Weights of a small transformer language model.
Architecture: RMSNorm before each block, untied embeddings, some layers without attention, paired heads, shifted keys, gated attention, value embeddings, hashed n-gram embeddings, learned residual scales, skips across layers.
Each number is 128 + 24 x the weight over its row's rms, rounded and kept within 0 to 255. Layers, rows and columns count from 0. Numbers have three digits each. The size before them is the row's rms in percent of the matrix's.

# up: layer 14 MLP up, 256x64, rms 0.307, rows 79-178, columns 0-63
# down: layer 14 MLP down (transposed), 256x64, rms 0.594, rows 79-178, columns 0-63
up79 119:136152110099152078105163108113131103152154136106157141140157139126112109140123118098153136149081152130174106098129120139114131151079112157186143138110145127113097169149127141120109143147179136
down79 137:143131126112143070127162104097142143117113155078161144134123152136124109144087142098152141163133152150141102166122102145119114115136127146163186096127135131138074148136123105115098163132165128
up80 110:120153147164171136143175140126114126139139146168137147146123111126161169129133131153110137151108129140179146134147111130149086089140122141073138100099124078096156149136084153156130105123126104
down80 126:137109149120101090120135115168147146160176123132105173122161114143136146147149145117119093121124128132114138153137113107151089093167116117133116067112089113145130143127162157148157098155104083
up81 102:113113150110184118101121128159123118099153154111151086108139121127108153130112130098166126135117164121135106180147209124131127107119118147131092118135130136114135139141136137111175148175148091
down81 112:119111107163139138139156160124123121102169156129165103139138112166127164125130138141131109149146178109145080159142183125151135118108121139136138132167116158088160124112071115084116122141104118
up82 101:082122131161132100107110168134111096110117120113057111143131131117110125147136138131125112109101114137079123129188118110126060140128119165119132103100109154119155132136131126146129160132164089
down82 118:095127147113126130139150178119129124119136134093121090094083199104133106133158124115111145114137110137120096123147103122134102139150127123132118169139102146157096117167156120118058165116129115
up83 085:129099137147158131157108084104128125142122110158116132126135118142130183146071163127137125128114135086108144074161082136128133145100074144084121093103149119130103121099113144123130137132157153
down83 080:123126146103129174128076145120167164156155127129175139110118102129137124096155147118137160111130146107090097176126145066160133122108155149131103110115082128123101150141128130086122136114125145
up84 099:153112093149136100114117132146152111154095175119109105100135107135155094157082104149144113093133151102112142168110151120122092151130152127111154130137098104101118156124068087130147111136161112
down84 086:091114097132150129105116139124141136155071128090113153136103116166156105127152134185143099140124127091134149139141132124130079150111165120136148112147078157086154131114116098146119130149149088
up85 091:154131114175127123126146106105090115139089159135131085132144112133159086146137135119115122161117120138196119132072111145116133124138095154076107140107182092142104111103115130119117123139133142
down85 090:098118086153181133099126137132129119100091124114152100121089149133115101146131132140123140122145105140134146113097113149076094110161123147086135083112136119124153195110130156148128083142120145
up86 106:095085126133159138110094140154151111153142133094123146161081161128081107141105141150120146098098097122117121123148130158143089178154143128140115170110102134116142120081094146138152153114149133
down86 090:110158086108098156157136103117113133110134155085117101116097097146147194120122161110155139130101119117102121104144123156073070111147129119139130142143133123130124107121149091128161157119119092
up87 076:126098165137081111104184106167112117168127174121145137150114101075127115119126144150133118112147101111131138097138084098146147149114129073142131097103121157126117138146127115118143094163129110
down87 096:127198146168102118155183113126102159117169103130117106117097114172110112144146108172115109145106121156143130128154138123111136126112112129118143099116148141158068132121131113113155102102097130
up88 109:144104140109142112129137100150132115187121094149127132133143135194138153117161094131191133152144120097136117116138123157154149144114145160128075165129141128152088122115154124101121099149106102
down88 092:157130152109094117143123137127162180161097142101143103134094104159130108087123177144120097162098130128085108130116101102114154146117132159100095116172146104147154114133141104128149090139141123
up89 099:126124127138178120102141131137142143149129088123132126136115161154121129161155141135153119161086136148123145180114104118107117159093120139134113134151104104060148090124090146098128156118188124
down89 098:119121106137127188108123118152131085156140088113162081113150134147156141105166129139116142115094071164122142163091141124137131115164151108132145146152122126103102078142102111105135137107131142
up90 103:079112135148111133126107133103111116127118088160107127152163138107109111184111106096126127101144130145104162151102115132124109141151140125176136119100123142165158173111107158158159154165148090
down90 116:155141120089100168134113134120083143128121099162124146139127135117134148119133136093117135127150124156144139157114121040132111115117151177130120144132123168156142156153080144126158147157087124
up91 089:133070102107136090118117080152117147118132125099120128152125157102117138114092098124176155094107132118101128129122199178156155155116109153115155149154105157130148113134136139147134116117126138
down91 096:117128126131153128174144169165089127110118107126139156126087131139115110100124136132169142142127106143150172128082105116083077105158117131121138079103151132154140121089112113137164107133158151
up92 133:110165178129142151096192123140092093133100111172128102134140142136115141139091109118158151102113125102112139145158154130158124127118144130102140165092133105097127152116074131114085124125143108
down92 017:158158158149146147123079125174143106125164152132138129144147096132151121108161135127129134103167125092118128095143112120096095131088125129189120122120106137091083119170117148096150148135158126
up93 104:107100166109138143134093119140149114144087077131142108135149117140106097137102160134122141148123150151107157083135104135125086140113104179126136142100115099130150124150094111064135086110126151
down93 084:122119143145133143168085135153161171137135167106104158056117082095141164128107152143123145134095135136150107123134106121120155142180130129149107103149159157119114121157137130136150157156120143
up94 089:081110089108150161103105123134141115121140107113111141137159115131115149121086116124115076107097120134122131130127144113125155160112135119124154115067168134059129076109168128140111106150124135
down94 091:123106118156122127099156141097143125107109120101115131134103120139144155117167117147110075114096176153099166110089147130127175149151109138116173083085138133088120122135152141114123094116108154
up95 121:126144134098143176133110107107107172087141132150126116169146131130116167121123116107102113093145121115095156111173112153157163144122092115140164127124122114143118113086094149141078114177141118
down95 096:109132130091137147138126140125168117107180135160135100164148175129122179159134138126140163082115109118089106127122125120144103186127133127182144147123109094147124107161152133158104130132151131
up96 118:120128113182124114150142099124143122144100143129114093092117111111101145099164117121159145065083080087153124138131114110128133136102149135149102109094156153106161124159084125154123103135123126
down96 098:118114126145120146155137087149152124157100121116126143106119087143116131075143116148157101084094096114144108122112103162112106149151136119148104064131072123153128092137120151127117100140087135
up97 099:103119117097170122073122106120126099143110087111124121128088078142147128129111146105153120127146141138175101125136158109140137142146175137121134140137119057113116113145150130103109090165152101
down97 107:108120103101136111118126128150139136113142139098143130162146084139170135138110151086160146152130117141151045151138131093175153113168133116117117142129113103077153143123151122121107093134130100
up98 109:168094093118152166122145101119116124159083109172161116109164154121093111156068142083087108128138119117104141106112139142126117126169125100148147150119096139096120125146161129126126131146106125
down98 112:142129118171107178151157157118137115143128087119172124093104144130095092124094154110101115148137118142092160116129133077113098141137151132185149095133086148117111105138141131129119164127126146
up99 086:112101148116154129119132106092119143170088113165104141154113133114136139185116143113111125111109160129132135091136150104136088165160111160154122090099115113134168123141104126060135125148148110
down99 093:134138138150123159190140122111182121163119118116123106133137159130126146145106160154118154159141136145114106148111114099089113157188118133120124101147141146137129151164060110163104115125140146
up100 097:126100132162154077106140129138143108145106126138126138129116109122150116098102105141157161136126100121133107160121138094095126155159155083069107152074131122101126159190129125107129099114130118
down100 097:105084159113135092127159140153148167089147104134152121111107127134145093125143116096174108107163094153095116176109107121112169143158146106125098120138143105099120146152135128084137142149140156
up101 083:168166153141130121118138114140136135093141107132138099125142125101108132145118118170138129146141126177161184061123092194119147166140152144111112130103124108127120121144128134147162105118155154
down101 110:091084105140151175097136128118169106175097148160124159116107171138133138129161142108133120121143136079140113168143183115120121114113110120127130111136130139115127153061132118112089136122121119
up102 113:142143131095063142096112116201146100120119148152138139129093135126146113095118119145153125072124143118163129125114140110128115128082148103114126173145117130106152098120074108114123109132127149
down102 103:139085145155105114078152139173108129131114102140103159110107157150132124089115102121129110119096132141170135144122146131117096095117108089128175135114090129116163094159114102101105134113160164
up103 111:119121136098104151091110118132073099158143178094118134139132148122114124125103101115122133148119112073154108139145159124100174161142143123081099133134153163109136141137087135078126132156125148
down103 101:060161106113105141121108145117114109140147139116136174118132136125140154104122076134084173135103156143163105142100144128118159146138151137103120138156147156105119158094111150137097144080109139
up104 102:105124073115109136117137127141116089157116147150114117163099122136116156130137139113110130130114144123146089114111133134162153184171117106117118193141106121101176104138185136157115118117156114
down104 119:162112097137115143155150148139125122150133174167117155110068123157130142132134143126119143109112147126108075122082085143138137161147117138119135202108115147136157115134134106116087147115153111
up105 107:103102163141147141122161111121129134133110123142130157124079177111120129129131111154119069096127142175104133073112126161149117117130098135080126177132124131129127105128125130119139101177173116
down105 108:112111172082119161113141147147121134098142107071111145137083148119150182124151097124102117102165099103098118140145101118127126120126127145114165133141143134142130137137129096168085177157131138
up106 099:170133112139141138118153142125129110170090177147162144170111162116106140130103149131130112100127103121138110122163120115131102156127133137132150087130058110126131132157094135149070129169138106
down106 098:122090118137122138103133151131124115121125174172145112141133165104119141100090159125097126146109097113148121135164138124090116149133121130157170103146067131132134120104075126144069101160134146
up107 095:118127112110120159108122111098161138170139109114101094130100115124094156165136129108130114127109098107118118090102112135144134118091179142090085112131134070079092101143099110116133119156149121
down107 089:134128118118125143148118121101169159167115084097161150128096146175117136155145118093131131144126129112117117104085141145149129107099141088125127100148127097119088142126074106110154141109153070
up108 110:135134124127128096114139106104119127122109080158089119092132156140137126130131105163136194160113158108185177084164160142146159142132154136139130139130135092141116101160116145126134121146097109
down108 080:141131111173133113106125139079137129117184119117131140099111103121117152093118133123093103085120144132115172125132130112104167152138168114174141103130190107158084136116142131135117165127126107
up109 092:111137124129167108091139131118098110110114128110104121168121146077100137092130126113135125128102125126099116122109130165145065135092121174094120122109121141135097133179171169094101116116135154
down109 139:135166153126127109120131116099121143128159139119125130104121089100114127147134121146070164114166116170118109126106156195132133098144094152100150076135130156142107115128149177116095116120117155
up110 107:131118178120113138115138136101120118114113166139094111107107165098115118153156108093136091068108121111147123104133097147128123127082181117130110146098100124110137143122133139105152198110128132
down110 091:110088143146152158157130130115095134062122143124145165077080180120141144129156133129109160110135128104113125102181106137164131127111134137143156109142122107134107146136127109156148162089136114
up111 094:161078150149161142102129098065133122149095116117147092180123116107127123121127086152137090130116132166136110117150161170122101112130106148146142165117115117141104101145120161102150108133113150
down111 100:134106175106165152171115133139132084132139143122171108155131129182139142130135113148124131104105131147088095162129131158122141135129134134171127065105110118129096086126124153142155126146098164
up112 119:106128107079142135114143148116112100156129114120116132155142141135139094141133154092125182133139075113132143078123119143089113148133147112117102130115134073126178154129112166166141125171107158
down112 115:123144151073091176168105134104144140131113134118157134148134150127134110134153181110122168150150089079120135113116131089088139094115113129114101120115110094127182129142130145132134153136136162
up113 099:103105100109153105131131102104112107152121174167133127127175113083100138138092097137116134102127161121085145109113156128164179136129138108137117093140142115086175133128106129114110162119159110
down113 099:128137117070136108123175147133127141113138118131124118143142108136147155117099144143087124121140134154091131077128127103140164120128149134160126062157154116100119114162126120132084164075138164
up114 092:126124103126136085117148096152121112119132078165165111169160109105153196151098079124138157157139142106104132116122129130131142113113134135116093119150121138122139100122167129159178125127108097
down114 113:121152094102125125131175147127135117110147111148122139126135125115115163142099112156125125102167100069162139140179099112135124147120111126135125090128172137077136098152190131143142167138106138
up115 093:133047132130135098122123149083105104153134132095144115107113107126115121124107109099124110151099130098092132112131097147112122121112178141125111121143187121132165192103139118145125105142138123
down115 100:153097128090128087117119150074120120124143108143132161113118202168133142164149117155125126157123152120132143101140110102148124123112127128155127095149182140159139156107147087139111114138097154
up116 094:112127109152163129133115115086152090118136160130178145116103123145122163121100076120123131134129088129122120146116130119152121118114132162126131170087212126153128135125073137127116124145149103
down116 097:084144114160106147122184083157118148142140138136155129136127115086172109118157120157147107147141150177120125121104118150131162097156132138150152159127144166164109115147102156122137177128121108
up117 098:169136101149140126129133137116083132108111112084099082164061147111120115160093139128110125150119106146081109122134116135093129118124128099126097165140144114095142152167128156116115141160111160
down117 076:076115124123109101146093131150133142137156079130134125145158105126129137143137087133105129140173115107135161162156150169145117152143138100126152145086068159133108116094098130145127108166123101
up118 092:121117089149114135092079125087116102133144121126125096133128145137121119126145109127185148109130148093118135131102132116165179142110135147082118162112099131070103142138082142094125131135113169
down118 119:109141106123076153160150169096108136135076124165152152113132129133128154125150111124149103151130144120133136114135114065131112134087137177119132079128130170132160138132093104154099122145111152
up119 094:123138114144172071132153158099142127147100146158131121140139195101137140105166114105134063122122115115139113099124121081110088139114125119134105154105106114124123122152161175106144121137117137
down119 121:110143125132143142117149172153116142130112108208145144094140168132138153118169135154084105101131142130106096166116145092132085119139108116144101132150094135129129121137115150175169115113138121
up120 094:146125149128113171113134168139091097095173133098122129169143124157132093123131110123121164105156086113113155105113103103130121165154146121139100162095166095133103118145123105092131170153143129
down120 092:148126164093098087155135126146138131133074120139120091165126095137064119107134110128148123138155138150090129123118139134149158132136130129100141127107112161153108136137188156118117154104104182
up121 081:061138152099118096130094147115080140141125098112108138105099151124092152149133142114128140128121108099169127148162159085150152108139086165106117155104085112131138140129139150131117124151136166
down121 086:162173126120128130172106135143150139136130170116113120089135135153130142099121165136162142163153161134130087100123083151117144116151162103121142179152155125117148110161158096154104137087124126
up122 096:153123090093137151091118100127064131113108120122175084148162096128103130154102100141131170119142139121111116151137118127165158113101144108112138131119105141104106169092137165111136163129152117
down122 113:120133102089113176138140119095136131119118092119136123144126046086131133117156139174121188157112104108164111107101138131124116114142140105133156111099091115117138155091134146118138146133130147
up123 089:134181116171102125119129138143067117161127124133081089150109157078179155117132114118136097145116124131092111152120142152123128111112133101127115106158088103156137145102155132117113126129172131
down123 106:106148156089152140132081082117123147132102129128123083134108112155118130153113141116138169117114153143120117108089124167097112141166167149137144104142113158082116082164095121121120123112109168
up124 095:100091094112183146091075131157130137142121150155108152117166140130122107090093121125098144138119095122092096132129115159112141169112117143127138136098132125103144116120113154098159117130118070
down124 097:116103100112115134119147160140161147122174150153124130144074117166148157133112121104132169113138124142107096158137120139116138141152114142120165091135101162101147110134081124110194112135121082
up125 100:130132119105124139099120122117119127146111139080083133124144126186124116145103128150139121143106134114160156105155144131141105135121169215167115102094113110138128137169109183134121125135123104
down125 103:138150098150130189160154120134189130118147137135129102119171138169127131079128138160123128140137159132123128107115102142112123111141149140178157077161117131154160096123131115116116120115130078
up126 126:139131116136101100092134088128121107147099100128139143073118159137149100145125158136148123121109112137166141156167145154099132089119138124145077180096150141130099157123088156155165138134141122
down126 053:128168110104123132134119132126130152131154117084125135131161118166109173092150128133087137139118139143147123180096126137149117157121132131163178103151137128128119161194125101152157135087114164
up127 092:108106120132129117079087109153116108099116130127140137125109138093118168110068100125116079105147107133159180135128144111140120104096138155104151114106122121112095129138152146119128174121110072
down127 085:130105139107134161124113178136161147122145109170156123128143172159123169132095106138142109153169102096130159140115147113090147072090145134107103146106129117115111114126118129165165144126152094
up128 111:124177078119122112114095146115123102125078138131114123121127110156145133148100102157135063131145100133153185131100116125172135118113158126126136150098127126110102089155153101134094132155145108
down128 087:119113124111139169122111155102125131131150105104187161126171129188146114127143153148110088119129126147123096130115110109159131130171086138097126183169113136128135109111125126131086122153095116
up129 087:104137110137119093106130083162119109153122166130128109178110088112080105110109103137147122150119128091144128162089161158123170180129110112133124089106110130136135142159132115104160118133099122
down129 099:136160175103142116106142113095141104135145088071100163126160090144123125118144145142151127092132090182149117114158103152144091122115130107139143089141139124132097146144135120151130094097162135
up130 067:089149181090114135137153116172077146134138111088113144140107156145110143126113139156145186146105097121153146112099134096098132152107091133129089103084115108122117110115145136133123126106130155
down130 121:146111096192131129091122120134154102168110177163137120117146144110165108135151123098127103138153176153098127148145119152169124090139156144123154106151118149138150124149121118116143132182121102
up131 110:154126123098114098104108102128130096152154118143132087153126098130184133148136138109147124102135148128100171092143169110095160142127130112113117096101167125146165163118143181103162133118143105
down131 121:184108128101127155147162147106126123090165135135118110115109149183106151126147137137107133115173133122126122107120157149094165144157130129142102056147145134162123141144121149099149114111144090
up132 110:130101184184127132119127142078104119127152123115125147130137122138122144170098125129104115063088115121141140120143130110148116147117123140150118142111092096142056107122088086132127108132121115
down132 094:099140157117107139113146165133160136110114125144128167098105097142125143130119109121127133179172095094155166112116085097088135097168144119121107120133094141116089084150131128146093109138132160
up133 093:112077169090139149107139128136144126101130145113070146149148119118104141134157117150177143140145117134116159132119104141145151159157086132122082134160154129128167149132132144070123111172133132
down133 091:142089110067123129096145088147082147108166161122093155177117103137123113141172134123145117135158133127124159118159142110147162145133090120124104154127133119150125158121127112092147151152100101
up134 091:112126124105105134093099134090126117141084114130115112127152142129106144145103143103118140061101098122160139120133144098132122073120147154101080090133106115109112168123131109093074105148116123
down134 096:116129137144106161105080130100153153115125139123118094106082162130148128134117161139190134134127110177132112110102091103105160084116138160103088133144118110140108151133127144122114076145106145
up135 113:164136103165122145105079094153105138145125129111149124173126126122142127123173132150094126064088127095126125111111106101137130126141117156139136163138126092117180089117106094124122110168124140
down135 090:157109134134158147148130105131090139093153112092177152150136098164120127127111158109163115093111123151083119136133181116124090119123128147134154157188149103133134128127136116136120096107080130
up136 074:075130097118206158140123149082104098157077147142113135148137107121114123115123111144154133153119117110119148086134139130132116130100112131155133128115095117128124095156162176107160152129116150
down136 096:108096117124091130087082104159122147148120104145130157106132135140130134138125139104175109129119116133119111094107126080115119151161127108104109042110172099129122138090112111108114132151134106
up137 103:111097138095153077108164129160107113140115109151164116141183128149126156107113168151130126089089151115111144103129159124190115153140162103134153117113161148154122137148128112128150113099138129
down137 101:105129117114119150130176167133116112114119125136142159133138148129111180121104140155099143170155145082108120110093145111127104123136173121156145101117104151127111092171103122118153182090112157
up138 097:161162117153144106106129136150083121098102096093158153107113190121144109163151135112122112129149140073116118099117115147100149117130119158156166156114134107144120153176129159154148126114143116
down138 089:131145104162105143118146130151132127136121093091090137130113106131169141157126107142140087158110123137124126119130118187039144127156083132141150106122117120119133158169122166156124142137137105
up139 108:082117142098126150112128091124119115187132141143135102070096140117057115142122135131138115146133114135120131149153111150156104117103112149133088098141146138120152160145151158142130120172172143
down139 088:163174111114116106154163118105137121165082167137142150094104143165112156121111145098109132110160113137124111171158067125105130105130146116104105104126145125149151107139161157141111126162143149
up140 098:096121110106128114084112146150121152142097157121157110172141138122135129113163130163126124116147078153100137180164163109128142117119116148113126151109119122140129195105130123094137077116155099
down140 087:123110126119146135112153189125136165121142155137157115133159135117119129126107097170142139142175088145142126142126176145133067156133120148160131155121111148166144196109138119125129118125117167
up141 092:094084156166140192133103141135113118123105098135188102135130111104116124147096164086156147133092104117130123141140135133135148102113114143107150106100180154142137159137149117138131102116128096
down141 091:145095132178122108111164138141142140099139146133187185102141111092117095138139157101154137110115083130132158170134131142152127096115103161112163142133129113159145124116136127155164110123100147
up142 080:082089084113118106118145096147142121158086106144119115148148083136119097119099138165151140131110118053118115117127111121125127089155125145109082091122101107141140125159136141108131154147150120
down142 099:140100116122138147139151138154147176133134108132145122113122105135134149116129134140126136087155151100104099139093124070117127106132113162128122020141124104137119130117125082133103157138129110
up143 077:133126143101148127099106091106124106102102146130140122104146155145173109170104119112101119088108107127104144153166112154161095167146144135164140100102149145134144115171138119132139148136073172
down143 092:117129137166084118144117120092123126138104115158131164110116160142145145115132128109143132148115140148094136122128127128112121119115132114167126021110125118126113118128142150109175181123096163
up144 093:113107130148176160116153095089132160124081140152105155132151139112179149109132114131137088098131114176127153121138084171151103154137103105120122132134131105101118127122164131078135118140123101
down144 098:114152155082094117126139146142125136136120153107105106157119173153144153124130122099175127131114102126156097129101103159104114122117095119134111053134133115125129145127129057154123138081121119
up145 104:127141099123148116119125114124105130092138108166111141140110149115139133167126121153168111132102120081151158083121129086141096131103112109173124143111109171135131152116111107163182151121188114
down145 095:154145149118129149130153118105128123115136141158125090149108145120135115139097122117123153089147159128169144072145121093095130117120153130120157085114092155164138114129115066152184158149135104
up146 089:095134159123129154125075128111106141090100125133152145122136113108147134177145157114108139091122118091123115109121140113142162112149100159098096113111100129130160104164140175096120076124171121
down146 099:148162111138110169100120176135107139101116134123147178118119119102153147154114146109158151109125138126104088149088125153134134127125141137125080070169132093127171091133115123130142086124157123
up147 105:131133102117164077133139120116120122156088094130116118166155130135145072125116145099160178157122124127105151119113123107139108116147109100145105154130130128161120096114088119107128067169127160
down147 088:127127126129104116147133138072145095161097130092115120138125078148103128134109128102139155139158175125085109118143141125148158098129102145113142101103106114134159109054098152101136128136094123
up148 103:131100148129148126096152141080097108118092118156148137124140112107138098118134150122098134103105134173134113111129127164115124113076156135114126171112118123148180133205113160131158131101113122
down148 086:165118111145107127155097106134095106143121167164160177144101157118121149104144139140083166126114139158098112114153104155108148126124139123151118125132112145118122168180151120124086137080108160
up149 094:081120124081124109132093113107136101152113154156088084154109097117153120164117134135129170137137107122118142102101114104167058155095113113121156148145123124121148120125152130149121149162140156
down149 095:111139147121156135160139166108167118164132106122125182134104128147141107151142157102134150114140157162115093167158141095101113111122127087120114150153134138191134124116150120135122088176146099
up150 111:157165165102135179130108098135166141140117155149119112121140159138071133099085143063136093105120123117123138094090125153136106108132143119132181132090136118129146091115122128134115130146131128
down150 101:144149128082132166144094078093139137107144176139086142147140159139123108107149106107122101108167130128106124130083101158097102097131123140141128098090117134137170103105111151102096114138110128
up151 081:120120135124121166150136133124097123143166090156127093099163117096144153131135143121118140067117122066103130101144130126071116114155129109134089097133140087105112151103131166137115112100135102
down151 113:145083081133092140152161136104135130158155090164122145104141155122133119115151129154101147129121154133092114152159122135121115111137116152129129023128133134096150144130137120093122123145141121
up152 099:130125133123139095122138105108162117139116108134086173121169156132142128093152103105135130151115120169144144127125183112133120191079106122132141117136077096129147170135094134119138103148162141
down152 102:101111122107094129123147117117139109133140149138129130103112137111147122147126079141152114123192175127112159122103184139117116186087103128125103113115092112133118138167107133120147132069156122
up153 087:099172149155124156121167135138076130118118125131125155124140088145149118125118121176119104139148125141167122163144138097139099122150161154103142123108137082044134109160113122136140110140117114
down153 100:145128132133159081147154124123147099149159120128103119143119140136122099147110129089169185109086089137131142089099110122120148113118109107160133142074147161176096125095096113143129145114118126
up154 092:166092158115115157110126117129130090126105132127115162109129124053150134126125148167156147072121121119137111100145164163119134128132075149120136131131102113120100136163174120118110111129122084
down154 100:112147136108087139154097143144127088110126140087140180091126149145169095123136151175120163091126136146134107106131167154077116099131097141129123121124093122132121161128177142112102122111115113
up155 113:134099159101130113145147116148094121106125153121140135156106151091175104148179113147120133098114102093132131160165153132147081132156112163093149104117148124098150158114138119085146104153125097
down155 104:114093134111135103151110123120123127120153150106129162145087146096138105104139131083125160152111116119091143193147101107052134119146150130127114142139125087121131124112143101125096138159104089
up156 105:153160142103195146109104155153089114137125159128155112147150194125145121099105098147114129105106170128141151097116147165128085116137144135093123111106135131099133118141157140121131093132094129
down156 098:165119162105155134122087115169119119134127125113167160121151172124140097097111150103132144116103077138086144089120130122125139138134147111105155096178157135140133087139174152123144159141121149
up157 095:177155100097120133145090130131108090115128128107138107118185173122110192146107135119110119119114104113166117127157151139137130159175169160118140129116144088092107131113120125160114132133142138
down157 078:133094105139150156130125109141136124102121132178110127104125100112129161125114147133160149135138108158177070097134163141130103139161125146167075101132150096088143137129123135118163098136099168
up158 094:169148157143173092111117140102123139122102174137111104170107124158154131128106120098126085144114083125160112109120159157128120127087103112124128128130093098072131139135151165142120141102137158
down158 124:165113096115088108158153156180132152176139132113150147138128135130112127101137107128160126100136134146145138141170146125108159131177120141133135059138128158127140076125147117124112086148108147
up159 109:120118151107161121131187096152116122115139071130168130118099123146085154124112141129135134144113117125109097108143145176153146117111122103142143188108103141112131121131159141101112082126091169
down159 082:113151158121139123157072108149098147127113108094117128122174114147171141128131070151086137115122078164170118145115126124155174121123105143118084119131144139142083132111131132153137135112134106
up160 099:117114118117121143117181114128123145138127126156141166165137125139122108117136146141140112093100119115110136099108205191159134132086132173124103127121103133128127140091091120088119127165106155
down160 092:114132137123103064174125126093172156113127087129143086129133120109148148117135101152154126138158137165094120092150158171120129105148142149146109141135133124180122133149110145101097121172119138
up161 102:100126162158136109126129100146140107149120106114161149122160148127134155122092120099158107109146165110087169166140125115146099117111147112151148108157169123153143173083085156142156162120114138
down161 093:136104160113125096173114128118116140104108129126158148140113165166153146153150152114111148110133159080137120099132189134134126128090155166150136098141108173160148133113111121149152182123141126
up162 090:091176160138101101147070129144116118140132109113102157122119138135130112117097139135180161145107141121144121157077119113093137130083092148117105141129131114096143159106145109112086127165119102
down162 073:142097126116136168117153148100093129108133141155185126158124089155139140130151104137099150120129154150104155114164129167101114083132130107141143111130084125129073101144112172149151137103144149
up163 106:151139158099188162160155090085130123145087099136153122131108131140195129095137149123139110150112113131120137129150162148134122134103132094121129138081123123157146147144119128134073103130141156
down163 107:122149137147170178160140099078176120138115150163131151140120128158131148074161147144088148125099141137112116123123136134118183109129115113102134128123128147154107135154130128125077128108173107
up164 111:139124123130143137080146082146090120173103122132099114127156120144131160137132152115153134110119165124093128097080179117140117153125190098123139143098163151147119130121137155137156099102132158
down164 095:117127134129110194112122145126134135158155147129111129131143133150138174124146183131128111126176154128089127103114173137147106138130159127155147128084104157134066131125149105145134098102096158
up165 102:110119124128116154122120152153107108138102164133125133182123125097176119148101125146086100115119093084092126109113145102160131184120128122102155139145130091132095072138112103108145123163122118
down165 118:124148104128146144123137144120117128085150151156132145177070152135213121172151114129085114122133139114119088124104116083134123139131123120131146120162111101129109093136141110127103114138119169
up166 114:107109135147125100102117118140132108131125164131118101137128154151145084156070154146110108132074151102116142137120179111152130111156155154102147129139099145085105159176135100134134118154167126
down166 124:115093094126106130157106120114134138124129146093147137121089162155093127132171167132159110111119139108103137126156163115124188102131166158105112137151128138110114181148167108125148174121133146
up167 089:166114122137113133131147127128134121137104132156156147115112109145128122152110109140118163115143109092128104143104131143178134173108188089122128154121118136145107165101170171129147080162138181
down167 086:124131102156104144164136138104129119143145140181135174109127089140136141121121109161150175113141114096113084149102099102135088132148150096121084146085138132146154100093140148121135127153120170
up168 097:129133123137122158122158140057118104114129116125074133130149092102155155149074118120151124133156097150163137113170121175137157127109152094091149143115094168135145131123144108137114142150134127
down168 094:116154113132143119089103154112157124137099108123163102183111106160170111139092110148096161122101100125146148131154140160123167165138114101136148122117064139118109164107145120108121108132105144
up169 104:121112080143108173124130111160141127154094139110086090145140083111152097096119126112066125155120144137094154120112135108125127136089156107095141139079119117127129119123161143122100111114160097
down169 107:117146092127102150165160123145121156142125138114123127110120040127106145088129112096069122109166138139116162113133105083119118117117145142108126098104150113139124139106123153127091117102120090
up170 094:105102150128125143081157141123141102140124123146151079155146139093136122103126156080164157117108112116161167111159113140109140105123126187092127116094128138135111106168112109096166124101120146
down170 085:159098127137076136175170123135146127094134139115127123131124101107151122128131145130145102099150138141158194136120117203110116129144130141120142097153145182170118112144117120127152148119128160
up171 114:130159142139110145125133137093131120156114135112109093141132128084098119156151145111112090109097097108097105100126166107115140130146127105095150130111174079123106175128128120090114090165157167
down171 134:111157142153109151158129143095158111128127133108125109141090153115106100120163152103112140147114159127120105135077162080105113102175097130133109096125185100147120156114117137150113122140138177
up172 099:145162129127128182085147155132083111139118139152116172125145188171127153121128083108149092130118129103132134166195122138123120119120157153113125137154139105141129142124123140129142133083123156
down172 101:148162130133115169087138191129132130101169108134158138144135148180169152113154110135140099130145107151142149124147129130087119107108150143108123100180116081114127110118139119102094102129154137
up173 111:113162118158144153123075154122133113131068148165099104116104136075110142095163140125148116108119085100123108142141122169132150134137126073155174124121110124122143146142124126154135087126125110
down173 126:119166105141111137143105131102151147100103159127175101132144142110107154083126140149128153137128109129118129122127113158123141117143109083141150039131136164121143151172137109150131091088127108
up174 088:111165136116098145124193163112101130100172113122128122119114130168142172104121154142135184144137125100124181103145127125129116099126153156140123197135107098134156110133129133145132111139131131
down174 094:075152162162134156104186085146138136131142155075129153136163097112161117133122089108129119126152148077107146137117122130173111121115107110159113106113138120103144125121091142140152145106131118
up175 101:113168117158167104111101157105125132142091093114151093173106128146122098138167101116133105126125123134129131116121127107144109156130066099107154128105087080088127125181136146130147122137117142
down175 125:142115129106141114103153166106153167103152141118130110152094124146118132157190116144125107156167112104125102135096136094147148111114093133093162079119118096145110097108115142149178138098125129
up176 108:128114120139132080126120107150138132122156155152125103143103162146134149130109087139091081168102138070113162132145161153125133124112122175086118118121097099102140149116160153149116156085128123
down176 100:066134123150150098154186146100164134081142107116165158104130147126125137127116134157099095119166126104088148117164170148120122136124135136124133175143086144123111130139132111137126143105098147
up177 103:097124153114126154117110094136151110124130146111135129105118123151087125081159119090146137116099105093112097135128112134172099147098146180131088140110126093144159144112079104108104149119164097
down177 097:133111140104128152155131130087143108101140149104127116110104125127116118125137157104145131159114165154126117112149119150156092112152166115093163114119132118082113180062135151112132171121176099
up178 089:133113144108174151120142085170109106129094145101134121085133152086119143148113111119137116134085100139099140095083106092142175157149170131161104107128112107096134153167136130135132114127128137
down178 090:109118132094137102145140117119174083121157134095119086117132117100147172113130087181131116142125152122137129105125086131123116145167180148132137092128089116085109135128149143128140085164117121